{"n_layer": 16, "d_model": 256, "n_head": 4, "n_kv_head": 4, "head_dim": 64, "d_mlp": 704, "vocab_size": 512, "activation": "swiglu", "norm": "rmsnorm", "norm_place": "pre", "norm_eps": 1e-05, "positions": "rope", "rope_base": 10000.0, "rope_fraction": 1.0, "qk_norm": false, "attn_scale": 0.125, "bias": "none", "tie_embeddings": false, "parallel_block": false, "init": "normal", "init_std_qkv": 0.0352, "init_std_o": 0.0437, "init_std_up": 0.0504, "init_std_down": 0.0504, "optimizer": "soap_variant", "lr": 0.00898, "lr_mult_qkv": 0.4, "lr_head": 0.0116, "grad_clip": 1.0, "warmup_steps": 200, "schedule": "wsd", "decay_fraction": 1.0, "decay_shape": "linear", "final_lr_fraction": 0.05, "batch_tokens": 65536, "seq_len": 512, "doc_mask": false, "train_tokens": 317400000, "steps": 4844, "dataset": "wikipedia_en"}
Each number is 500 + 25 x the weight over the matrix's rms, rounded and kept within 0 to 999. Layers, rows and columns count from 0. Numbers have three digits each.

# layer 13 MLP down (transposed), 704x256, rms 0.0503, rows 549-685, columns 128-159
473452474505522493513500527491510525491509502478505478493499468565494457544509528533525501493527
519469485463538524530499491508528459507465476520513491489504492474520473507535511505510507481524
485526519502517479484543506513465488496474527535499470502503526504527451514454500474470499511472
491524451493495483534510440485498528495546465477511501505520525496534523510518503486493493449526
508474503498530514511470489495499502539504499495472447524484516505467500535508498457479478484479
524507507521508489450501469502542502488525504537515504491531507509512495481494505445520458514515
510515537480538490490505444499506505513480519497507487555501515506461501485519504535504498511497
505542445469516501487457525510547523520553509494475542515456485519479557528524545497508491503550
481539500490502490488489449523445492509478475483469446504507474500514466508543514546472488448502
498493452462491515491499477503475476497499477504498471521486554525565530473516518465512488532498
492502515517492525495463452477449463481514548494487509523509512512451548489492506481523499502492
505476485542532505503463499534484484475489476494501521480489428496508509492519509484512530450491
455491518508518497459495514466496484523489466506511518500480509472521471506512490451513461465515
507489556508476498498505538482545492493483488502472464491527487533501515517484507475470446493480
539524531540504509550523434473487471538475517555505507492475474483516504531528539466543560513515
505519532482472541557470500501514501478462483498500547487543528502441493541514478494473506547507
493488486498476477486488506499503510488482466543482482503475469530511509461511496524505500523540
496459484509521522485532554496510483522492478488498532479513511506551498524468506483467503508501
494453501502501498477483489487442522528545490431563519489482510527542462467533466527499501484487
493481460534481469411499499488494506491499484526516503528473497533533485514486521495466536445529
501504494493503520504496483514493511531447503496497523486483503477540467477513502559462524512478
505499478500478503480510526489515565498478539495533506545450491469480523477515464512506501497524
476477545487489474482515527502490499508484464491476488466540521497538471527547479484524533504501
513493476534536536501470515510473474523508478511529482484517513473509439473544472521469495471488
494507491550515489532499520484480494478512527472509490492500518482507527492521505505528471506482
566501496523487484544451526499528523500520488476463508502522547476480495510564528494507529496500
469488504466471505501483474502543481482491485460474520523529525502503503484461499507502528528468
583476523524500487556459518527520452484455541543520490480480493522529534478496514489538494521550
482483472533498523531522548475532508502514528501505492498493509494454502489490453450474489491515
478523513463488514477531450510513531525459504497509499479524482504535512477493504479496482512546
512494548498491525553481483514469513506510525509534499527505502462507477480499525506474516471494
500513496484551471533515534517507474501533486478544501491485515475532486492544503509474493556454
519522535502502483485490532502497505530514508499498483477443489540497497518533491499514498537455
489494477452512520494527474517496523479508515453471500529532495521507487488539535476507480466483
488538498475520523485530487504476470480511496485498539467455483523514484455495526479482461491523
510467472525514483461504492497503445507513527530464532529504523500521510518466488552514498515513
516537524506483451476501536509435504549511536530527533460516522489505459534513535486554493481484
453505517505514515473554489473449495512501449473481514523521494476484503528478518500520481545484
516509511539491474518473512506526491510473503498476448497500482477484516473496509467510501494517
566523527512528590573496483545519490523520490496488486510536523515497517513549477500468480493452
518479526496493491500514519478494447490501498463558439503495472529518496466535494528442507462490
471499467510486502480505509464499461514526538462477473511492443488524481487504500466470538526554
451482500520471505466542484509491469513473505500509499518513501460448473503463485489526512489489
469521502522442508519454534502530486445468524494502513514518520538490487480527519496520500509482
533482496484500467518504503435492472520463535518510530485544513501511517487498484460498504519499
512480505503453501497503490526479520504479493502505513504514478467480501472514485470518514514494
525496509492475512538497470502505525552535515476478488426540502495527500475500483514479513495536
461483510481530508551469509508542541487477512552504468485490504461533522504444495492489498521515
490472479486474453505489489491513494474469495531501540505483481481490512497508483499511493473495
507489522509504506438489543530519480522548480488503497502515505505541493494543498511497481498513
492505495467488462502468483469467496442480544478521528502512483486520463446518473481478481505451
497539514460543511454508512511470473465534498535496505538503505486485498512510535444505512529502
518497484512503556539496523482497467503527464524520505511562469509459519525493473460503470456463
489513502510470493491490492497493492531463516475479476517525514531502494517488475481495506491490
499481516514510502516482513469479486523491486538510510469531535494535501477468466528477520456491
548506496468491541508507492496497499523518473473478492479512500459482472491443529494512499524482
511525507501525506504522500512500477505550531505553509491530505498534517549493545519509507515505
468494518503566502541472517442505514523500503507506479459515497511498542443514491497487464518496
500501517472525489451517470506481449550493506460565480525472544437530475512556503520513477495449
488496492480524509543491520483528534534516489502503488514481495521516506499503524523495510473482
507460523495536580503526500482513474507496547508530536465502493491420497506499493536485512532455
484494526505550497506454550495496521515554507455529463539511517511516508488547486497546508520523
495491467491492519516507500520516489464485514521518480538508495505563510508489463531551473495506
466502499523513471497498500519556542532502537507447563485488526514480493483506514515487527491498
511490534527474469500554479492502495467498471489489517470487488528545523466498489523471494481489
542514554524505477474473467521517536526516464506472508484451490474512483522449482511521510470547
482474536451527528504489458483511522502480420469517500476492546501464516482502514500539470452491
518514503536514454472460473466505494516465511538479506494520511554523482541504483481515503484520
537457498498470486520506488479491503484524539469505497487561516513471463469523486521489480533513
518496527503468507522458485521481506488562492508484522478519520505476499518522520491501444436478
522501485526523498528512516503473491547473569514507516486506444491520466523501476499487509515504
475566497524545515494514504490548509468510473505526487490507524488489480479458498512505484490481
497496506499541510475473518488537470473473557527481509536473518480521506503529491508486509486519
529522491504488487500479440501485505493507529514480486497468475518536524476500529518471467500477
499523508506518517510505501534550489503529523500505475516454497490492498492514451502495483541477
478529461497516491524510486488487510537523498497469538468484471482533563505502515533481514486498
487512473494525486451538511541506528519520507457490494495463541493468497449482505527506472489469
523466438505524497495502436460548512480461498465466528507531493515513497517517525537447518528491
526501477471533491489471523460513512504509485535483506470423533482503543513463478490516452503482
465499510497479559495502464530477507517529505513525541464483484519479519486484470501510501488470
503474517509471525504484506512544509503491516521493502490503491527488502530471519515526483471471
458513519489554453514513486528496523470501493480468524479470512498538457514516489466541503537526
509466542548455495434521478471515475527498521504518467510488515467480517481446509479481561533520
491520509460483476533513528513502484537505501481503530496526539526537516507510488489483495490527
507514487532502514487491548525525521442488492467532553481496497524515514516492492497524492506494
524536476478529523443541507514484499493487547550460520539465473500438494484503501494532505520454
467523506512503471461493485471514514541474447510471536518499463471485532492513507486443461520510
467546519472480506455486503463488531543493502480502472492515505491515497518474445526533505492523
519503499499512513512506473502534518500496505446484490543529533512504476516489483496464505515498
471455485508482501497476518492525477449529509478515491490514536459529515514514454463442544500498
478504504484525464466487483494516487506475488512506518480509506486505483463487521495518482513496
535499486497471471506509463450456522517465522533515457515486504540468538515492489492556494491488
514494526447515530511513516462460502481528502514519535476511461502504542496482535523465495453463
503460544436554515481521479478473475475534468536517491540509480505474480533519517501512513534525
500502462479519538491505504485524465530449512477511454471440456508520517516489485543480474497530
496509495479536511506475452562501506480550555459463499492545487520476494478491511523490497504490
509461499467507511530478517468536507485510515477491481491544477494508509507511547442437518535521
474492477503468484519506521492571496469516517508468504489516510488505446428482525472462505524504
542501504487544499480468477511481493520518527463545537469516514506517513493511522476459453448508
443485526490510504511470449488529478499513498495475487512472520483543476488490521521465470473498
505465505477485503508528489477481488523504495510490507494478512468520460503494473474482504544519
520475551510524473450517516471514522509528506499472520500480527546483470519475469488491528457536
500500508513471490497479488492509518502509481502488460479485534518503492528492478559450478517494
518496491503493506463530457455475517495511524490471542475483509474473477507485533474484473486477
562522528490515519491456507503514447473510454519499521522412549448509518502488485494507482500523
499513484498514526494514481550517518447510489547489492519516528489505458461507517529501458459533
519497525490538540504459473477530480501532510458493502471534519473508510468486477490522503503503
514494543505467515508498476496470497488521485504493495487522482481491475537513507473467459527481
491493497510497494468533474477542523474488487491515522476479499505535511558528519475514483480504
511506504533534512517499505481533454508504426505497539513519489517478495524508519496527466511504
474496496493520486467504492495459533531523540470475536501472496524502481529537485520487491535506
503492520482500471519532502539532462516495512478516533540523521427434472504531550465507549517503
503479510462484449478540513471529502539499508560466500501456497523523506516536532514493449527496
492501489487453492503482532525510527511506490476520514469501516506556513536553528518472552501458
506522483458517453502489483497470528466520473469530510466477518474519459512526466472540481504502
502497501503522483463485515440479521525480524515538485461471504494480500535521498465537473503494
483525471522452565532506535494514504496481523483511511475479502490503499478498515541530477495519
496485398475450521508492492512502492465492491439509521509501452463489506499525543472497507507476
551492537489526474501501542520542493476524484501510502508527504523511481523486460492498501520478
523505506543471537499516528505503542543478475506442480547493512511499533515482523526494513466522
503539502537521526465490494520439538519489440466482499497531483525498515479467510540503546468513
480502488449522568471498490499512484460543545508515501454483534492569475494476493488551507495545
505454524471496408468496498501488470522491502473520481526502477497527499491508501486490503496508
515501468528530528506472524515492500510536489555481525572534533478511514540488509511542516475507
471499527529514486526464484500497551486493495495505540502483512471524528479503488470490516467544
493522489494522535459505515519546457530490529527534469528509517496509531508515481475526503502517
516497529466532505475574511494527478520505507504499450477513541507479475435479490507512466504491
507547491480522493486518483477480501516453506526459479465539481467491514506503505475542514497503
462511434498508528518476504476549520522462499497454495538508468513542483520513517480531495536565
509524552500492510511534524498517510455509454494517484520543553510521479517452496555502526517488
455488499476481501429510517488479532498536500524489508543479524476502524498528500502465515511505
500496530484439447525511515525524494503518484549530524512505538496440496530498477528515494497477
473480489537468494482501524494508531480497524474491544522520505484535504496540527523487460532540
530465459511484545531487491462506526527496505494523466524461530511518461493460522462522504490504
532510491518532466502482546494491537522464514523455494494513438497521474503416496440453450496477
515529455515510487448497539475502480486515474493498521507532511470511507517458484538494498487514
544528509534509481476515523495520527477542470447516549519505516488494472538551492511525503498518
# layer 13 MLP gate, 704x256, rms 0.0499, rows 550-686, columns 128-159
484491497493485490484504519501513498531500516512457508502515519458482518481445486502482493485519
491483479466458511502500469510526540466505479561491468478504518497456454470513512503496518509511
517489515465492486425519547463470480464502462505564520482513509498475506549477480496486518525503
521532465490490489484492424484527533495486460514485547510509482494505517509483477494496494481517
559486516544549527499526486497500524476533475484511506498492512523518502524488497544459528506506
543479491506470529528498512492487535509508539545512477479491485497492508505494535498509474509571
490522500474509507524489482504453472492497534544581482483513487503528509488502508487475508513486
515483485499494542528521458514509525524481501472491468472442538508500476498486528479486532505480
553522538511555504513475463475515526482463467470511508506404470446516526535512511508494512477484
542483471509519463519484510504497510490528451488486509486543467470545453521547487516489509511526
450474529511501498493536510486503501485489509496490514513521508517526485493473512501546550513540
551523502493518494471487509458478480515461519539498484525472506528510483498486479472477484496509
509481519528495527504459455484521493517488481511542506508476499490496490489460497489462506518487
479461483548492543527496471508510545501508506487469467478530493478516470502500525497489515509509
486484483487509497471453483531483497489491521476480491503531546474491535520552520512512510505502
475513530524520502541511487460494483547511485473506512478485480467510506551500510492528533469519
480463504476446500499489497544493525524498521562491488475546525534513500505481500472505507505556
471446537496494518525472487489493469487515488503500482496553527487511473500461457486469492467527
493513515483486498515488512484550487459531487483473491506513488530493494529511503523484516523520
461493476469486486551480511444482481510473500508504540493487506462475500461486533512474479471504
506501560501522532501491460468491449516496492536469484497562530497472521530506501503518525461452
515499496482468469489480483477510515473503472509523500489513476528540524485497484497547487452499
457533533479476503511495531509555475474490518508525495441507490533517519474522472508599531499496
546495497549466499449517473490510493503502507507515507481538488507498482534486473504534524526469
523492480476497458485503527483465475509493479530510471494467456481523501496489476440457513493544
476462483481503550520516492518545523493483495522497516504499538461479516504473470493448504504554
489460484499506522451467490506501501485518497496472503488483525477482491478467532510513486518488
493522473516521550510490525519503444485501511509524498517509498512476479472480476553469501429474
478523490498456515496469443523479511506525476468466523484512515502468520505530510490549501498515
493557473466464484497502483507488462496523483480478492481521497506495529480483464461530480475427
446535544496531497513501517508483532521537495497501495480488519482453518550480510475484495438469
553481512510463525497509496466514495475452477478499531491508513438512492528493508515489500525518
509506506489464476529508462509500515503474511486518508498512494514497533554519498499493477497463
495499484515508525487484501462511499494505481549512492474519493541498473491492480466487477456455
477492509524481512538471474495497458517490508526517504486487520547482505487485512489435525503528
513542489483487464510499512539497519530499461479540479509522492494491526472491487512470490501462
484484450452450501516481441485481508495525487510463493471506457501528526473496454481489486468476
486513501498491500505510545497515489455492513496563502479519506511519535488476491476524507511477
551491483526499494479520474520512481534449504510485489453441461486503487480510465479489488483492
505555492527460471527507479539509550499514486485480455470463505505459518504465513475532519449511
506533491478479514477517499450468536547449527517535512506487505505474523492500517525524490485507
490450482516491519514531536497499470545536545492493580483514497473480514516558506494486504482524
487525521496499557506527485516514462490505474510503526464524505516503477516483485508488509471450
501514510493489546512512494496475491522489503484442542503462536542455518534503541500476516518466
568481517509546451472509501514504493517491498489539492467485518464544519491452481520470479513491
505495468438475479449496507504473496527495458506514531501514499548528467459486521501472437507499
538470479496495485493517450510508467545506463498526499451454540514483474482476551550471498465531
507511480559496494535476515471543522500507531487514509519488442492492506490475467451461479521508
470515477485488526469583495503555468481509503471511513516504509526537536519469490494480530510481
523512445530511505511491494485483492454517503527481537504507526474498549502529515481456518529512
479474474504507526452510462533512428475495504508493485456504543523479500513507479463499486474499
515490516489526497500503497444505498538528489535497520507524505550504494556499468469460495502513
500483507482493512494517488507534470460461432463511513503506527537496517505522471502521493482461
499534485475523505499509476505547474516526462504471503495487501525530479484464442542519491479527
502505507494502518485530531483487534448536527542528487502501530489488488500482484550525516469492
474520485501503532495539490454519493486498470493479511510483484482482542496480523523489515499477
502522460497477503524489452504523517547518525483479506504464452494480514509537465456451518530508
459537475509495521530523489465540554516517463526533486519508509526463528489492534478488507499529
503525523506457514502499522522482511479534482511496509480484512492482517513518476510511490488524
491505506488516452494478515510555464529521520519535541489513516477508502483490501472516478534513
484465444488489506537461486514508511548490525445488514501524464504541481471477515473470506486466
488511514507547549469488489467508506499488520482493515465503494470518470485510500489500499553465
531486555505473497490525483479496507506570490561497510490483448504497503527504506465464506481524
455528532513505493479501492491504510500491514547536527497487541484505497494468533548447513477472
512481483479506521518505488507501525497486500458568462498449503490498468456497484458492512521493
461450456498477484524502531510459475499517476492513481463478560513542454474484497508513505487515
519512455507524491522466423483523488488484502460484517468537486556485501445482485511549518493461
467476486539487497474513478502540519510460488478469495496495480505485517493473525489536540501509
486474479528491543502471518505514475532492522476502494510508492493476515557449554474514506531490
523467491514465491494522482495501475504514508493507496477516524441522490451524499461456451495491
478462463483526520497552516513520470510490474479505488486507528507514466501463556514514507529509
516476503512497495480462509502542524525509498530516564513511536501524540467503518496527472490463
484473435468471503478517561477523486481522545515499509540524539474490470520525506461478511498497
547501467518509547497487504488521536487511541489522479463500514512525479489452501470511515504491
490496434471506508528482510494554490495501506496529495525496461498468477503502502500510495486491
567469496473467494477474536508486500490460461496491472487538464492460525505510524522500479527512
563504466529538500488472472492486531481542475510449479490505467536545499506501496511523490460512
492504485469502529489517499512468472467486489512501530494489490495505514492511474481527500480493
496502530526535472499502481505516495488566511480456552481505510468518411489493478483472531498482
545485511487518495510545452537475512504528478506509505516500471498492476518475489471500495476540
506490477473553484481531501520483509498454529532476521485501544502525522474490519524463525546487
559501514454502485455505501459460476466507555493508492485494511491521467505507508512498513531470
499510520527505454526506505524508501553547486505527502527499511508552485513464512483491512446485
571463454479461536491477520478535505497468511527430513513524513474512521489504459519515525506499
461501517481490496519492571525484514522488500492497472450537481487555509513517521484468457497491
530522483519509496498505573496520492491508505475550462471548511511517474490483516487542492526485
520517484514444543521484511499481520502505527528515507467509479509534506482503497512497510536510
500501519470512473526458511467569468466494543505483558447528490477497512484497469504513488514464
499500524524493530482459469536524491486498538463459502472530502511535457542485470498488465470524
510520516501523544472500553511486516540495509536489501517508537541483504448497483533519454477469
472451496482504463523501481475525499504515460496518470516519517498464503464532477508551476537501
537487505489523510492511497481524481514549467480495506495515496539512471497482514562522468487472
493521499494475486537522504530488506531480480521482504483514547524465433470484484483516504491523
496510520534476497457525534457484512499459516557508532459527488535487450519494529469500523498496
492471492509526486475499504523537475513526496479529495465488473500514486483464497530537548543553
480497488497511474507525479474475461521487507520494457502474490527487484474521501513477471524461
499500473495529486461488497539529473465549461486565484425463536450460487479563510522475521472469
508499557520451539508519488479546472503497458485505517517506513531497476497509499453482489457475
510517465475463511456537489525480523467533522513543527540450484507446535503463538508533506443503
536501482461529516486532531473447483506468560503534492510522457457507510497483521460504501457511
533518486508513512490553468458508524492482529551547515540477468545463499417493495518501512478556
507541529482479542477462500521510460505524540519532523494494482507520561492483490535465525501540
467475498539546472503492529479503453518506474454492567480542487473452496479503512493476538455467
513485467499495489542523478532497537524527517471466522506484472506478523511488497531518523521460
507504518501513493460514454514497478474474511510524525475489515478507489474500503512469495484536
516491542509554555467519484493504490445507475469498488473505524489492523486504515532500515507492
525483498509494556494521471517490486527519492482528475459506452516547502510530495487480481532506
480492476519493537480485539513506548519537514524442516524497489533509494509522530459489502487476
484461516471521507472525480497516510472502469547496479470528476523509516513480501526503506470502
500519493471515522499484505488494497454491503478489542475499478521491537490508487496501474500561
487495474539504507500505531467480485524513501491477483531503523467489436485485522456479533512497
501486508480457520464532507489514465492484534468484532474478504504538494435456481456536490490444
499472535476490512486488495503538457486530527500490533477430464512463519462506505480493557518497
515470527575508519463468494487531493516496482479522443536524463474468460499484501497503464543565
520535516509499517521507498497502499540542469499544536490459487549480530501491499498528473494510
512545534496472480464491522501480460523504494498504478496455476494476514500522496529522484495513
484524562554497540537502530484490504499517512483461543484546538504557508486476503508460538490503
477493553524541503490505493508479459490517511496476443488513459491469503506497503514478498509517
500472519500471530471470484482511458539457545447522446458544483461562532447462542498475562536489
485439477490507477494508506537505513505506491503451513459554484543413500508479514539470504536513
483491508493453475503482520467519512501460477517503507450502471493513512529467481463501501507498
508508477494526459484498479490534516471479503516511469489502471475505553451490481507480473495478
499479550488493556499510505488481481501528526476518510491486465500472498464499491507537565521491
499484462501506501470491548534466546462515499554516534513542506487546535485514491485488511525514
469534532495497537514522496495520495459430519528523512471518519510477478476524465506497466480489
491499514520466518493489487490514527534514500537554475482502516478537505504497484512512495502540
541500560513511511490486531465511487478533516495522517493511489556478498513434508548476455503481
490484451494543500525497482494484488499483490511497515507496492528512496511519540546446499511506
476480539490517505483541510525496508507457517512490513488505474520524524530485468516461537472483
491492513526459501519571500533471507464457497516504469473527510499512505504508482508442511509509
511471483460483495505548487476526467461512533511485523532450488513533544464540575526480515498509
495512525474487523454501499546456483495534497530503497504496460514535501504468514477486531455523
500515491544477514483477514510490475504539470533491470458487491534489505517576487472475492456479
525498471490531501566510481481501516489528495459503468471509481535523505449469474480519509491497
473466514496482517467481490453505474496452490503521498470493561531536494472504510483506507490494
552533496486508533504452487511480519494510500526502512504484505479486491511492523507444459527540
470483480519455477476507500486513510523529516507550509478492552565466486493520560500533496428507
# layer 13 MLP up, 704x256, rms 0.051, rows 550-686, columns 128-159
517499498479513491444521483488510454446516530517475552492497476523480501495504491476510516546496
504501475496518514429473521549507501518498523532502474466500510524522502532475499475520531518531
539524501471486511504497521500508455533505443491522509466497500485509510540474448500491508470510
517514481537472495515454485493551486516482516469470494466513496495487455454497496527527472522527
509497482526499501470484506484529499487493476482506495504468534520493526544538500490479505530473
522453513510530491480537531497557528528495518483514498476499467511481474528499531519555517500485
538469506491513481548469505477492453480492507506532464468505501483513499499523480485479517466457
502500561530523495496503501476482485528561481526507471517522559531499486510506453481515515506493
504509474480504501462489510491484510563524544487528572480547459488488478519527494484506507475511
522532495461471517526468553473474491493511499501470534509475504488503532480498488477522525512492
486515505473432487498473477461466488499498488508528544459518490544514515499466487516468523489511
483462513469477493510503515478503527497519517504529534456492514512465537525502526488517509530507
501486560467492506469506490489515489466506497487506549518539501457489519493551523512482468424497
479555514478493500524520505476500544494516480513488507517473465503485514515475517517459485492541
535465473543488525477463507534501469547497491478512495489529478532511513534502484472472520525528
517536533479462546529527508477504515501558472460513479539432507532560474537522460470508458471514
506516475502530480495498493529495515497497490526502515497491514487488516474478477462479478474488
518487560507514548517493463507521500497488509476439465453518468507519471501501503477518496527451
481508460512515522524529489461533498496501487495530549488493510521463493475501526504536484487493
489532537527513488520525503471535511527511486517510514538516509494511529484491475465476461494503
490484518475500523516489491477496502528516494538473483475529485486485481496520460480505502493508
481465532509490509541508498510497493558493503478482513501501482477484518506519504482460503526460
504520515502528542526526465512511506541499495501481511479530526493519490469492505509545497490515
492455519525523553486470481536525509520459524517485495489463480474478538469479498465537492498464
501524518489471508510556487509489502537511496500500504486502500481492455492504468482538454534465
560479479526426557512468520501510488520510496500497501511507471523544489527562513481507471548507
484510492494482486495512499517483514492484532458488494466527481557508514513520496522522518459480
463457499515503488462556481478498531503486495491555493548546515473455509471533476505495474481526
502538482459495490471515503460528530504532519485478493481484547481459526461449516543527502517500
493525532458500479484474517512542492515470529489449506494488519463458476493485548519469492522526
510490520510484478492493505539468470564508554525530506516489495535496483492516477469513504499485
541512461428494462478510462490508527491468488511487485489510489517488483508540489478501457507500
505535525502500492489478509464502457473506480527511513489494502512517516479501488509499525463477
526485477508491523525538544462511474511476480476481455504478544466499473489456474488457476512478
503492495527488488450472539456494518493541480517562547488507519496530463504525441497516516531476
512506512511517529508463493487472464508490502430483494507491502508512504516482492520465500499476
543490502486494470502507492508525532483477487495501479489464504461528471474464518533514528540500
491525519510518529531507541492520487473498515508511473531491481495469442513511527500469470474494
503515520437514536463526487492470469566508490514431522510506512537504511496501512491451516506494
460516507483491477484556494511522538492541472508505503516533493496533566500499473496496526522471
490496522529504502488489518520485520453522520444496489467484488532502489478503484471548533507553
526540487505485466536478471557539525501519493523510480473509514485470440477495495489541517534473
492476460512539458518516489514569479503497489498475603467485501490465496516494507444489500496491
494471503464521468487469470540482506521481519508494525472503485529524513498530512495514515485491
517477514512475513476497506520514459499532512495483534529502503520503469462494499474508552470543
499507498503530488480519554478495514475527461484516506496491489485498532513514468509503493463470
528460498481498473523510489491523462503502545500548546547511519528482533494528492443476492477504
500511486532514489510492461514460510514476541486502507470501468496515462439483495458468483519459
560512536512479489485487508464506464520541458493492559524498493486493476546500497472478485471486
507505506488512467529502507525551531564499492525476477467522557481452503501471523508512512517528
448553504500552499461504481528493475529536518487511461484477553533500493477503460495495536503478
497489503511513508529498475549489532486516508513509455489493519462506495535465499499526527461468
480510516470488496493506489480530501519438473507495488519486504497519505498515502496487447536495
505505506501472530532577511488482516481456475491486557448486473477469481491529513567497487513530
518477532481536486488517499483535497528471505497512474509496522480489505519500532561511492546474
532515507507511504527474500493509478489495521462484505495549547546536512474507532485496492541517
508477555508514511499495524491541475549515484510492510495498487515442488514515526524451492513477
552480515474516506499491519499507541530490542487519485514470524512537495514479476516471534495514
567504465512467478494539520489464524525510510531489500507484536519505511516446466529485472501504
506524479571487510507468466484491482455495519547514509507489536502453515510504472508500508473533
460478474496536537494508509484520485490524514490471452485484500514537449525457534494510488470508
510508480465518480530474498490492531464541514487501473461494514496497523516530502470520505495452
525507505489451491479489508486556477514489506455465439515483489501480503501542499520444480510479
492526541505546541481519543491515515515509478477492503518544492488511501505524514516515475514490
496514516485513555474515472487478471518558464453479513533512507477484475490497544534511570500537
481485493458517525498523494499523516491496501461469496466495528513505484534515495470540499470493
500502513505502483524506502497495503498505497477473476482516483499518541540536487524527509473488
490517534581496495501504501506478523532472521498527483461488498483482500521470495516517463482509
499473521508487487465515514505494521454467516460486471477499508517518469521516516521502551494522
486524528459511528483491491513473507478487530543526520467458492499519514555485506479458528508468
516528496524489524492482496537499494519495512481478480525519499481494488516531476526479475510485
533482524486536484488484503502513506552508493500507509509526519529498477502491540467511518463475
519516516508479507411486520520501529524519464517508490514515467521495489516497456537481482497523
494495512524545491447502496525516492525530465547507526484524461513449462514535515480503502471481
488513534504503535505514476508516487464456465502510479528518505458527536464481494496538500564488
504500498493503478551504505515481502491515497475498498451502494497472480495481531501494503503500
452519500500483472539514510502530517501490494483486509473502551476486494512513466525562484549516
486542499536547451541471505483497524489520513508514460515473462524436481517512510519468534489488
498487535565500513463509534575541497529510509471501494473498483498518493501504501515491471509509
533496487478532552523486486499469470493495534453479499521527446506502509514517491500506525508489
547524487505501526503517499501462483455532510541502518534499507488488487528551477447474504444471
436534526517493485507511506471486513499506500479522537556472503483513502526490488500480514491498
516496512492470435465485506508462517521513490512505499494516504484479514502504486509508466468468
512493554469483521519512569503493493467493488473508520496519485507458536527504484462503554509513
472496496467452547448469480513520480482537526474498492531482497540533490484439472499478484532523
481532498484479511464481506505485513532506505518466499524471485524472533514506490489481478481532
503466501469495440491546485533509499472508506519489474501519518542479504513510465487495471540497
534520488484468479497461470506508452507494526493522489528470527543540500514503522527515491501523
532454480512496480488544502510507494538492517483482502531502517506485471456477475555470507533524
484511510468477559484477476506487513522482534479493491456458503493490478462498493472494520497499
478483510519513498482490559553496516555457556506481541502502508477502503453468470476542499503522
463505468476484494491477464509523524479511501501468506528519505591487471522495497501486529537496
516465516468481512501516482457444498515440541519503499516527493512486473444483502494490479488476
516526461518533525522537453546500481495458498454521477516517537478515538531515511504531522472452
524490487514522501537502477481514515486504508466499542513513474513474493507520447523472548527520
511477459483477466493505501497522503488479479498524513555505466485572472485503471547503499524471
572474456528499566500542506502468562510530521488519531490496532465465513487490519539502527539496
510502463500463466494500487491489482510461540522452501491481482496500529471543507481469506527517
502536507513481499464479526491523512493488538535496495540520584476514451534493522506507481483502
537528493495512486511504477529478464527450537463490513503528518479528472481520457503551511550512
486510473475467525490494496519485531501495516490476467449498484508486484507538525487491537541496
491479487553502514497515488450515551487494513553492460523487530509498516520577475454494490474489
538492513508458511470515465537482537541488522455479523489517535503477505494484486517503482485459
481530454507529490541513503530460508524496485506472467496520540477490513457538504515501509508501
521516472504489503522500489523539533521539470478509484495510497481473514487497492502477528499480
523498466491526484481531473533507513477499481479499498481502485506467480539528474477513548524504
490491461498492475453527470535491498508536511513484496504478532506567466504515487502508521495516
496458539486518498494478479455494528486521481491500482498538467519471519499453470487557524497490
507497482493509496486461470473504495495462538501493465493529503519496458494499530537500481490495
573525501497524505496498456470530515471497512486535474490510475499509505429535488501463488492529
519486453492448483492516464534452472464510508536486557516499479467507520511535487510519481476489
489498477525532470489486486525482481482522514504497451475532476504483491509553499469467511493540
500562518557516432465529531472492480525502492509568520516474452461500499495452478518492499504501
481495455556478532490457503510492512459515478495480532511522517488532443505505511504471477479502
478466446536471527474513535493468494451514505503490477506493488506548469520496504523456468466515
520524458441479445512514530475510490535537473495459511478478537572473501522497500550467483509522
539510525507494535545493542508531502454478478575495499502486502470518511502542514522510513483528
514517463518485531511474491507521474490492485517490524474477543499513474508500470569471479530513
479510479448489522505457517516496467463466508485501520494450475573508470499505473476512462510467
520532516483473494513508483480505465494487553521529494522514471490503450535515513486501491526551
484495533489539498493461486494474526522506483559493443477499479515496500476505494533489532488502
482494481491486482537469487522536498481526490486526440488514443491502521479460498480487465464458
498492547437515515523548495510514503512474532513502522486507492466539495470485500485530490515492
523455503502520546512575470506527457506525489491515498522536473532483552510479502519496464476475
472528496457481503511460479463516531508550473467524482511524494495476476465533464513492479546487
485501490520491480489499530518478500514505525499476495490480510494520504505518574518527481479522
472511499487505475560505503534537477521480483523530553553506505503494500505501455424502518485523
555485501517471518491508533538521524518488480512494462470454550492522535486502484498482464473497
519512509495526486512504550498466508491489491497431491490485498495509478514478484482490488502491
505517548463537464502520508477502516522504472541499512529468459491482505476497529527528474498525
481439450577514490503539485528516490469463473482487525538461531511518545480482519473524523467546
516517512482483529469470518485502563564534491469548505497494520459484539516467457472508495465497
508519529497478538519490524514478520496522481524512478545486485466523492497521511493528506484445
471461511537496528502458510510472505495489448474514517517480558503477483521493465496446509481450
480493517500528445478497509506500495515488508516452493504525514512538496499469519488492506497455
505496421510527528510492511499548543491514520505524503464471496495501552517490521478536496494498
500537527524535498467505486507565495493517481525471505540516516478472527482465547527521456522497